{"n_layer": 9, "d_model": 128, "n_head": 2, "n_kv_head": 2, "head_dim": 64, "d_mlp": 768, "vocab_size": 1024, "activation": "tanh_gelu", "norm": "layernorm", "norm_place": "pre", "norm_eps": 1e-05, "positions": "rope", "rope_base": 10000.0, "rope_fraction": 0.5, "qk_norm": false, "attn_scale": 0.125, "bias": "none", "tie_embeddings": false, "parallel_block": false, "init": "normal", "init_std_qkv": 0.0439, "init_std_o": 0.0439, "init_std_up": 0.0439, "init_std_down": 0.0, "optimizer": "soap_variant", "lr": 0.0067, "beta1": 0.95, "beta2": 0.98, "weight_decay": 0.038, "lr_head": 0.00633, "grad_clip": 0.5, "warmup_steps": 200, "schedule": "wsd", "decay_fraction": 0.862, "decay_shape": "square", "final_lr_fraction": 0.05, "batch_tokens": 16384, "seq_len": 512, "doc_mask": true, "train_tokens": 84460000, "steps": 5156, "dataset": "wikipedia_en"}
Each number is 128 + 24 x the weight over its row's rms, rounded and kept within 0 to 255. Layers, rows and columns count from 0. Numbers have three digits each. The size before them is the row's rms in percent of the matrix's.

# q: layer 3 attention query, 128x128, rms 0.199, rows 0-46, columns 0-63
# k: layer 3 attention key, 128x128, rms 0.2, rows 0-45, columns 0-63
q0 124:128113133094146101146125137133140127172132130119124105134142080123090105154148125107146096104147116103108133174103116163120084143137114118117152082159175184146105134166166134121065093102121142
k0 098:136129160118078117099122144129130098136132160128091142102125097118139136134156113088136139076129152131129145113126126056136138115127105131150111162105090093144161109124148114121150141147138085
q1 130:116125104131108123117112094129128123156125176126115113139132124119105094135132128094145157128127117152106128110081123162102181122105176104125122129145140114187130113131154115081098142143121094
k1 089:130148129129176152201110126128120134107145085114120115133121132151138159129106132122124095117144107124114144142127106129146117133137137133143150108131137072122145163116112125147108130115150137
q2 123:130164123140184111118145097066125139106124137110137130124134157141160118096127099146149113129110104138118127080130125132117124122124107149143074146127099107109074116125113164174148109116149156
k2 087:146085074113164165161098106119102145158119128169149108132105143141101134139149161133146151122170119113171111122150109116147118132164116160092110120123154166117165128138121158117097087125130144
q3 111:132108116110110170172118105148136184142103105126148124094114105156106139140101166135121115108139115151146132176138169128092107146124156106125124106153133157106123181116095070122100124106119147
k3 084:144153111148113119115095110083176111115133156123109099149131153157145116096160093099136167119116127118113114140130138118142079127109106119168115107133141128156080113119152122097113096163172095
q4 101:169121162152121097102142138136085087140148128111118135187126141100170119161103164081147144111148133107079151142091138136144117105148132112134136106123136120098114118142196151147157153150161152
k4 102:104094104090107114137148129160169172094129094156131134104110131115122123121135148156118092122128126159150118119132116126103141140112144129126104120149136140063150121070099139150101139116114179
q5 108:134127136170167125101133144106107125125109156138158137141114133117153097127151158101113112135109115148129112144103137128171163128107097128094102092170138103121100114138127128147123110129133110
k5 086:073141133147121092101133095180137117097164106144100167121150066156126171104124157127122135157196118143144120112139136112135142138140154124152149123140145129154140120140074176091109140149118176
q6 100:091108123104111145141154111141141108129154163100139092122135133142142160105138097171103127135136091144118124128137145121127124168140112140083132105108129116116164165102123163149132134189121167
k6 091:150078144103149151187140136150133117131155155158111139097108155135123139145139155157129109115137142125135161195128137146128158141140160149087133140128129153110152113148158142088135122107131131
q7 100:122115126103141155127131109130141139124196077110131144140138092151120142119091140112097109145150155134113157117175142094158100121128138119169132134142120116110115136177094128140110144117127146
k7 102:105130129159069076102117123116129102156130107112112130161106126124134139155161122147112133075157084139087110127095113107128112155112090139127186109115139110169102160080125142095140137139119097
q8 105:123130122138175106113176120123136134103168108144167122124120131086154133095152112125123115107135111111096164115129112112110123125126165155079087146101118105138131146086139135125148129095134085
k8 106:123083058111118125070142152156126138144151143139113122106171127156120140089130134123178169112171100136144109168173111114143135142108142121104128117128118111121182111141125120090125107156097164
q9 099:135123144141147130126160091130139139145082119130115118086153134142135174097078125132119124172159143144136129138115140073107085131151117129188157139121088122144090147083085136161109129089122121
k9 106:109119136118120115146132141117126132155170157092129101124126101101132167156116106098103131122076127099110158127130092122097130174160123145144148089119089099111123144122152129102117160134189070
q10 093:125134107107133165145101142146129120107184097120112127099129123150133121127132143135134111151163180123130128117154114129126154119100101124150158142132065146096139094108177131116130133120131144
k10 101:120108162101144108167135141110132129176158144103097113168133127083122145160120116105112107150151093120173152103134106114117141135142117152129148144122133100140100164114146117134152135172101151
q11 088:141152165140125143158145128123143118105122117133164091142114137141125074167128146135166137125089137122108141120124177127134121155099147094127103119121150123139116107120188116103138158162189117
k11 101:111104134132157142142122060104123159131098087119101128099147150146166122123152121110122109144170084127134122154122088109135109138139162125116096130144122167122137127144116093148085127139071125
q12 095:114131121128095131109109148124118126141115089167090106077122148123121149124095106101112115133127115131172124108107121164165171166139168127149119132076135108139127134117142112134148108122136140
k12 099:121119128110096181112148120114145128096131126149119136156147128086090140111079147106113136163143147142140119085124149148127137098121097160138158152170115108135111123125115122143114108114148115
q13 101:132124120081123110162145138097139120146137084116136156135140171054111130126116121124136151157146125172098127103151129119137163142114164154156144167121120101132117125137147125103126122068148141
k13 111:127146083185106144063213153112171152137120105132115116180130129142122154123136131152096104129110136082115158128128170079139117133130137149145157142156149093132146102109136125151088138127129110
q14 102:137137141118155113132115113131144137083170135160139156105116128134147155126144122140154141127121095109124155143156118143136159114135116122149121105179122103145126109133150109098144164123126108
k14 104:109149092115147110165112128093130128088101137154132141110124125181125090119161174141143119132153063163135115153123127135120135119141074102122148160136143157150163116079137136125165133131133123
q15 097:063116107168175098122169100142137112143161109170117141082156133089145090120137150124154140133173120125100133113112153120164167140094111154124128096103132107121146147124081155134118151153130123
k15 093:128117151134131134111162089101134122089108146086159128110083129135138140131102084122080138128165098114189154125155095135124092156152160117149114135125134114085168157071143143137149098125163129
q16 105:141136137168182106121095134154102124136117150112094090094094143109148085113153099133104134155135152121125137163129137129140126095141131136110143144128121104091108133101105151158169156095089074
k16 107:132114099104114095174104139130103131100123116093166133128107140128140180099134127139147139097093150140129127134142110130109116102143109075148111084127098154123123141152139132110108128150150116
q17 113:134131119092124155134201138153141152156092170121139176167117134153121121137161137089124127116094097130155118148110129135113122135099125130076137119099082114128108122139144059150128098141113138
k17 111:129116127136165150110116189109158100170119093121084123096115112159173109159148133146141145124127159127097121140110165121072112104144157131133114116119098143103075106129154128128126088084125104
q18 111:154111147149129147132119117139127152102137114115104094125159142120086100123094120140126113114116100083107103128086095092059127072113143115118124138119112153089140131147126130152122127146133165
k18 114:126095073102159143154122120152167122137130173132102155083119143122120149117148153110134158163119110150118105159160102119152119147150144126124116145126109182154118115135142116142172115106125108
q19 087:081113073131105071143137140139078094136098111125177130124104165104104132117118102116100118142146114100152117160103130147110113134150135155138134136122164161142110108163099140121112125130124157
k19 097:118092110151112142201112148166162135126141136134141104143097160147094124142158139102116112117094105121148119102143145148122139108108120107134171130144140145124102149135178129134167103111131088
q20 107:122160154109114147180083097108107110160160136148113163189101107122147114130147125137113127152116126151140135120138078122131119124107159191123133146118157155157133141133111107142170114171131143
k20 105:148144116136110131143179137088146122108110117139132127138123179114148106125118122128107143123170148121118123173087105127114171113159143100133114127090170117126138113160150116139147113151167131
q21 112:112140149148084149144140124142087139089149145102167146141123130143153106125126136132133154169078131143089154162123122138096135095124139156143141115151117160176113130147139130102099157161132138
k21 114:151137109090154111085149107128106124137090127126148108115089121170123126157154121162149147127151114117133144110117149109155094122155118100137136121148180114150138130155127119130101110099103108
q22 112:120142125131153104130094112108106141125095110109127097142153142154112144138134134105100126119182137123150116120099083157087140059175119121096147155151088136125107119132135130146139129127110113
k22 112:137103112125121132124121137111150095170106144104121152093175152101126111103117143140128146111122141106097169120153107142082153118117144109153141148121167131132108140128161088144125139160131147
q23 103:142162140142154149107112155125107073118101139114184146167181099118101105109147118164107107122154144139136139118189117113090144125116128170104104129139133107103112142111093132141114116112155128
k23 108:119144101092129117140157119161149194161133088139125109120108150158126169141142116105107160107080135120152150129091142167146122119109172113146115144082120120130124138141099078055097102120150127
q24 107:122134159176143112126132078124164098140099160160109103062102095136155125136146103107179097095136123130132094135130107114125122168174096145095110118110128100122089183187134186129154106155124129
k24 106:122142127150138122120130103113141115120173131128119149125122101119075133126103101140129118143135135142121187142127114169155161140113138115124121087120104115075187136125129113119161136088164061
q25 111:142129091089142078141126104122142129128120148117092138181121139114102134120132163095120106129116139091160135132139145110132072138142120071150064121140143164158150099163117164102162120136133128
k25 112:125155134126125116124096145122174142123113124138154120129101103116102115146117125121148103098149131160125107133145104131109162082147052147140115116124121117098092123150094155128153111078102151
q26 097:146142132076105122119150158121115090149109129108145143131157081141125115179091151140148125146186131150158130146119135123117131126167092138150091160122132121143103150101151157122125155145085152
k26 101:133123116103106086125104097099166128155139131139107130095139149144123075140184130136104146162147106122142169154108185123079088159085130124153148078133141156072146127110136176117128158122116143
q27 096:126155119177101114125119136125119140120141134181136132094107130131124166135147120144146101143160130096121126124170101116172143091107184129143101151106131126119140130113127128121137079145091095
k27 104:132143165091116114170108165138099120104157129151122110105161133103120121114112097144155119132123144161124116151141131128137175130149085123165150136137163107126167088166111068181144166114149123
q28 106:095133153088158119133097127103124124153164089141162122150166179128147128118119130125101136111124089139171135113154150140105105097142174158126135116102112177146110145105135140075129120113121140
k28 113:182158127110130150157172097129145136104110131142133125101129115094143105126163128137136158112126113119079129154162129120171140107101115112141119147136085139100172090114146154166150154110127162
q29 098:175121143124173151102154099111147125151139144161109138127110128101117112144123163123140124129137151116066086108092128140166108072142148113133139149076145125152149111144133134119104120140153111
k29 105:057126129135162109133134149102098114120132091113141106105157138130112098157099110141160133106143153106129106148151103108163095148112148136111122133121117130168125103112083100112126070136141128
q30 100:132148153147107139131106113107108099054139146184150131140127158103120141138088086130143133101112135081151137098160125092166114163138116142099096137119148129120156105139148124092144161133111164
k30 102:089124153133099148106105146181123144136104170128125167146194156133130183124159113113117112131159159135142137111138152167195132153098099114078128173130115110111125102112172130106123150120129129
q31 103:158120075105107133061094158161101135121134120131110169112189150123112150128153101118123147143138112074163132102151140157104123158123084101138118156130091141150106129132076149092110122168120135
k31 107:160140121136153113093155106173115085097136126151092072140153125149150129136125119182115107093149120121155103140135154140081136097132094155130150142105168135110136146122152163133156149079123101
q32 103:146127153141142098106147097137126110171091118089085125151129092083144108184155153121111118124141115107135129153176131138153102111114123136121154093130132133131089101107135153164156149140136140
k32 110:156146137152109146133142145143107108126139137150130137133133173110144075092131123154106135090130178155125124113111127113102103160114136087176121153116113101118162097110177128099149118114128149
q33 100:123104099179133148093149138107103147128075074089151189129125154142132126127104125110147155145066156132115103140155100144121099130148124100144125127152113116124170098097119145101147097122128134
k33 104:149142109107149105151106119174086118127111158113099123118134143153145113137044153157167139171121136127119113142146153154109149137115130104119138130105129073114102162179134098136135137103150132
q34 103:107160144127112156104138126135087085128099145088155113155132127111165096118108130062120096127142116159128126151109144187128120115130125123173149135139134097124172169153153093179139107152151117
k34 114:147109131121109134123125123097134125120143132126104177069105134107147121104116122124159160160122153171160115109138174112116127168125144136130172111125130150156110119129104150106130125118118124
q35 105:102133151112124094132128153159165170128071114115160116121136134108140115123165118115124089162147123122185127115106117057133151125171117139163130096167145149162112131100108134128127102136104127
k35 102:171115114141113125154109139098136114105125148096106084119124161110138132122112155096137150145090149109111109129127148135097130128157116151093111098124141117130134124130121101124159145143141117
q36 109:112157146072103115153151104148109119140177164155130089114147142145080141115130129098107130108104111147132141087109110169128190128128157115128108125116100116161130120091094147089111140146110147
k36 114:117098149171094138131122124116159131145103099140114131142142113100147106124157127149096124131098088130174137093127151120158140119153083121144125124131140129128142094117138163104094177166143116
q37 094:101148127133141117138122137113097162139124098112121148116137112108140150117112146172100113146143106111138096144168173115158178135113144145124083121065162142116115104116140143144176121141144184
k37 096:131156163132111132157129094164168145118146126105133107129153156090093109094100133079079116160169126148120137108110133145149105122123108091145129078121172081168100112112119136125137095162125121
q38 101:079118114111132111112163083145190120173106118160158124093153120170144143157101143131129127113109104139102162139125103125155135138096076104070089121089128133125098128126148135163152155133169135
k38 107:151161169122153137123153115089177127137118133123146150151116131125119139119144166137106084143155104113111143130126151143135140134129150176128090082122119133136112089135136116137084166128109113
q39 106:143125117121122102091121139121090072131138107082106121143135118150121116091140108127160157130128135131115122155115100096135169089116152103145123101160116059118183129091155156119117121096153089
k39 116:108118097129096111157138130140068124106092100114158126103103133134119173118111152162163130124104129115178125090140181117132139116125142080168148155108102139098162111108093138129141143165150153
q40 115:116156122134130110147125079120140134093099119121124098154118097094124092093121104113127143141152168123123135154096139131131107143174171170176130161152123088125108133195126163092121116119145137
k40 105:142120114163078147128112125156126123105110150102138120114099180124143098108138121163183106072101187100117135139156111122137114117121125142143169089148124111133149130152065149144179087146135138
q41 099:112132171157142089105125099067144116097118122112079161138141146154121125115156076144148103102141148163138100111139113147148154165094134120132104136146166162138137125122112148123151106083108149
k41 101:146199138126156097171103093110121163134140147100128123116147119134179118146097119135104147097139150141122175080121124126157145153141141100081158105129140135132125140119149124150145119109134084
q42 101:117106102138130129117109124154112100111124175091116106125078092184134187143127170135121133144124146114123110159115120094158109127124110151133098097168150141135125181102126115116139167157139183
k42 102:069118187126146147152104121094127126149107154111142159163134130129134158096115138129064145112129140173126141121081162125155135096158117106128128168127147127137145154123121113130145114083147116
q43 102:132139173139119155122105106118158143106174143109108123139136143112109128147143156105092132129148123156091129129124119099136178180127138098102089141116132136108139161127114155133160138105162166
k43 100:139123134147132110108140097109156154108154083117151178192110098167159117084124128124129150139128183118056145143113110150154124156142125119164112120159113127139106105098140133147097074100152143
q44 098:113086128117123148122145174148133147119104105108083103130099156097130159106158177140132136140157150096132115158088147203111127148116100099119137158146144132145134135123130158111106114140113121
k44 104:143102123148136148129157119112111114132144148134098128125143099105097119115061130117123103148146112159148146127144162096118135108166098147116128124103118129138057136104078149108080145125093137
q45 096:177141104179131131103158121160156114132135143065093134133126142165083126135147123134145142093110122093135158131140132148150131129152098136132136127152098134181172107105128152164205100116140111
k45 103:149127139096162171136165132124100135162137132139137104171147070109125145109107151127138138120134143110186106138088112148117144112141128105125124098125176123086149098140086139083134098123109150
q46 100:151118114120087119121116145136141098153162123110099134109118132167122108137152127122124073167102176155126161122104127082153093132117116135111124098139085155107156119149108220124079142097124166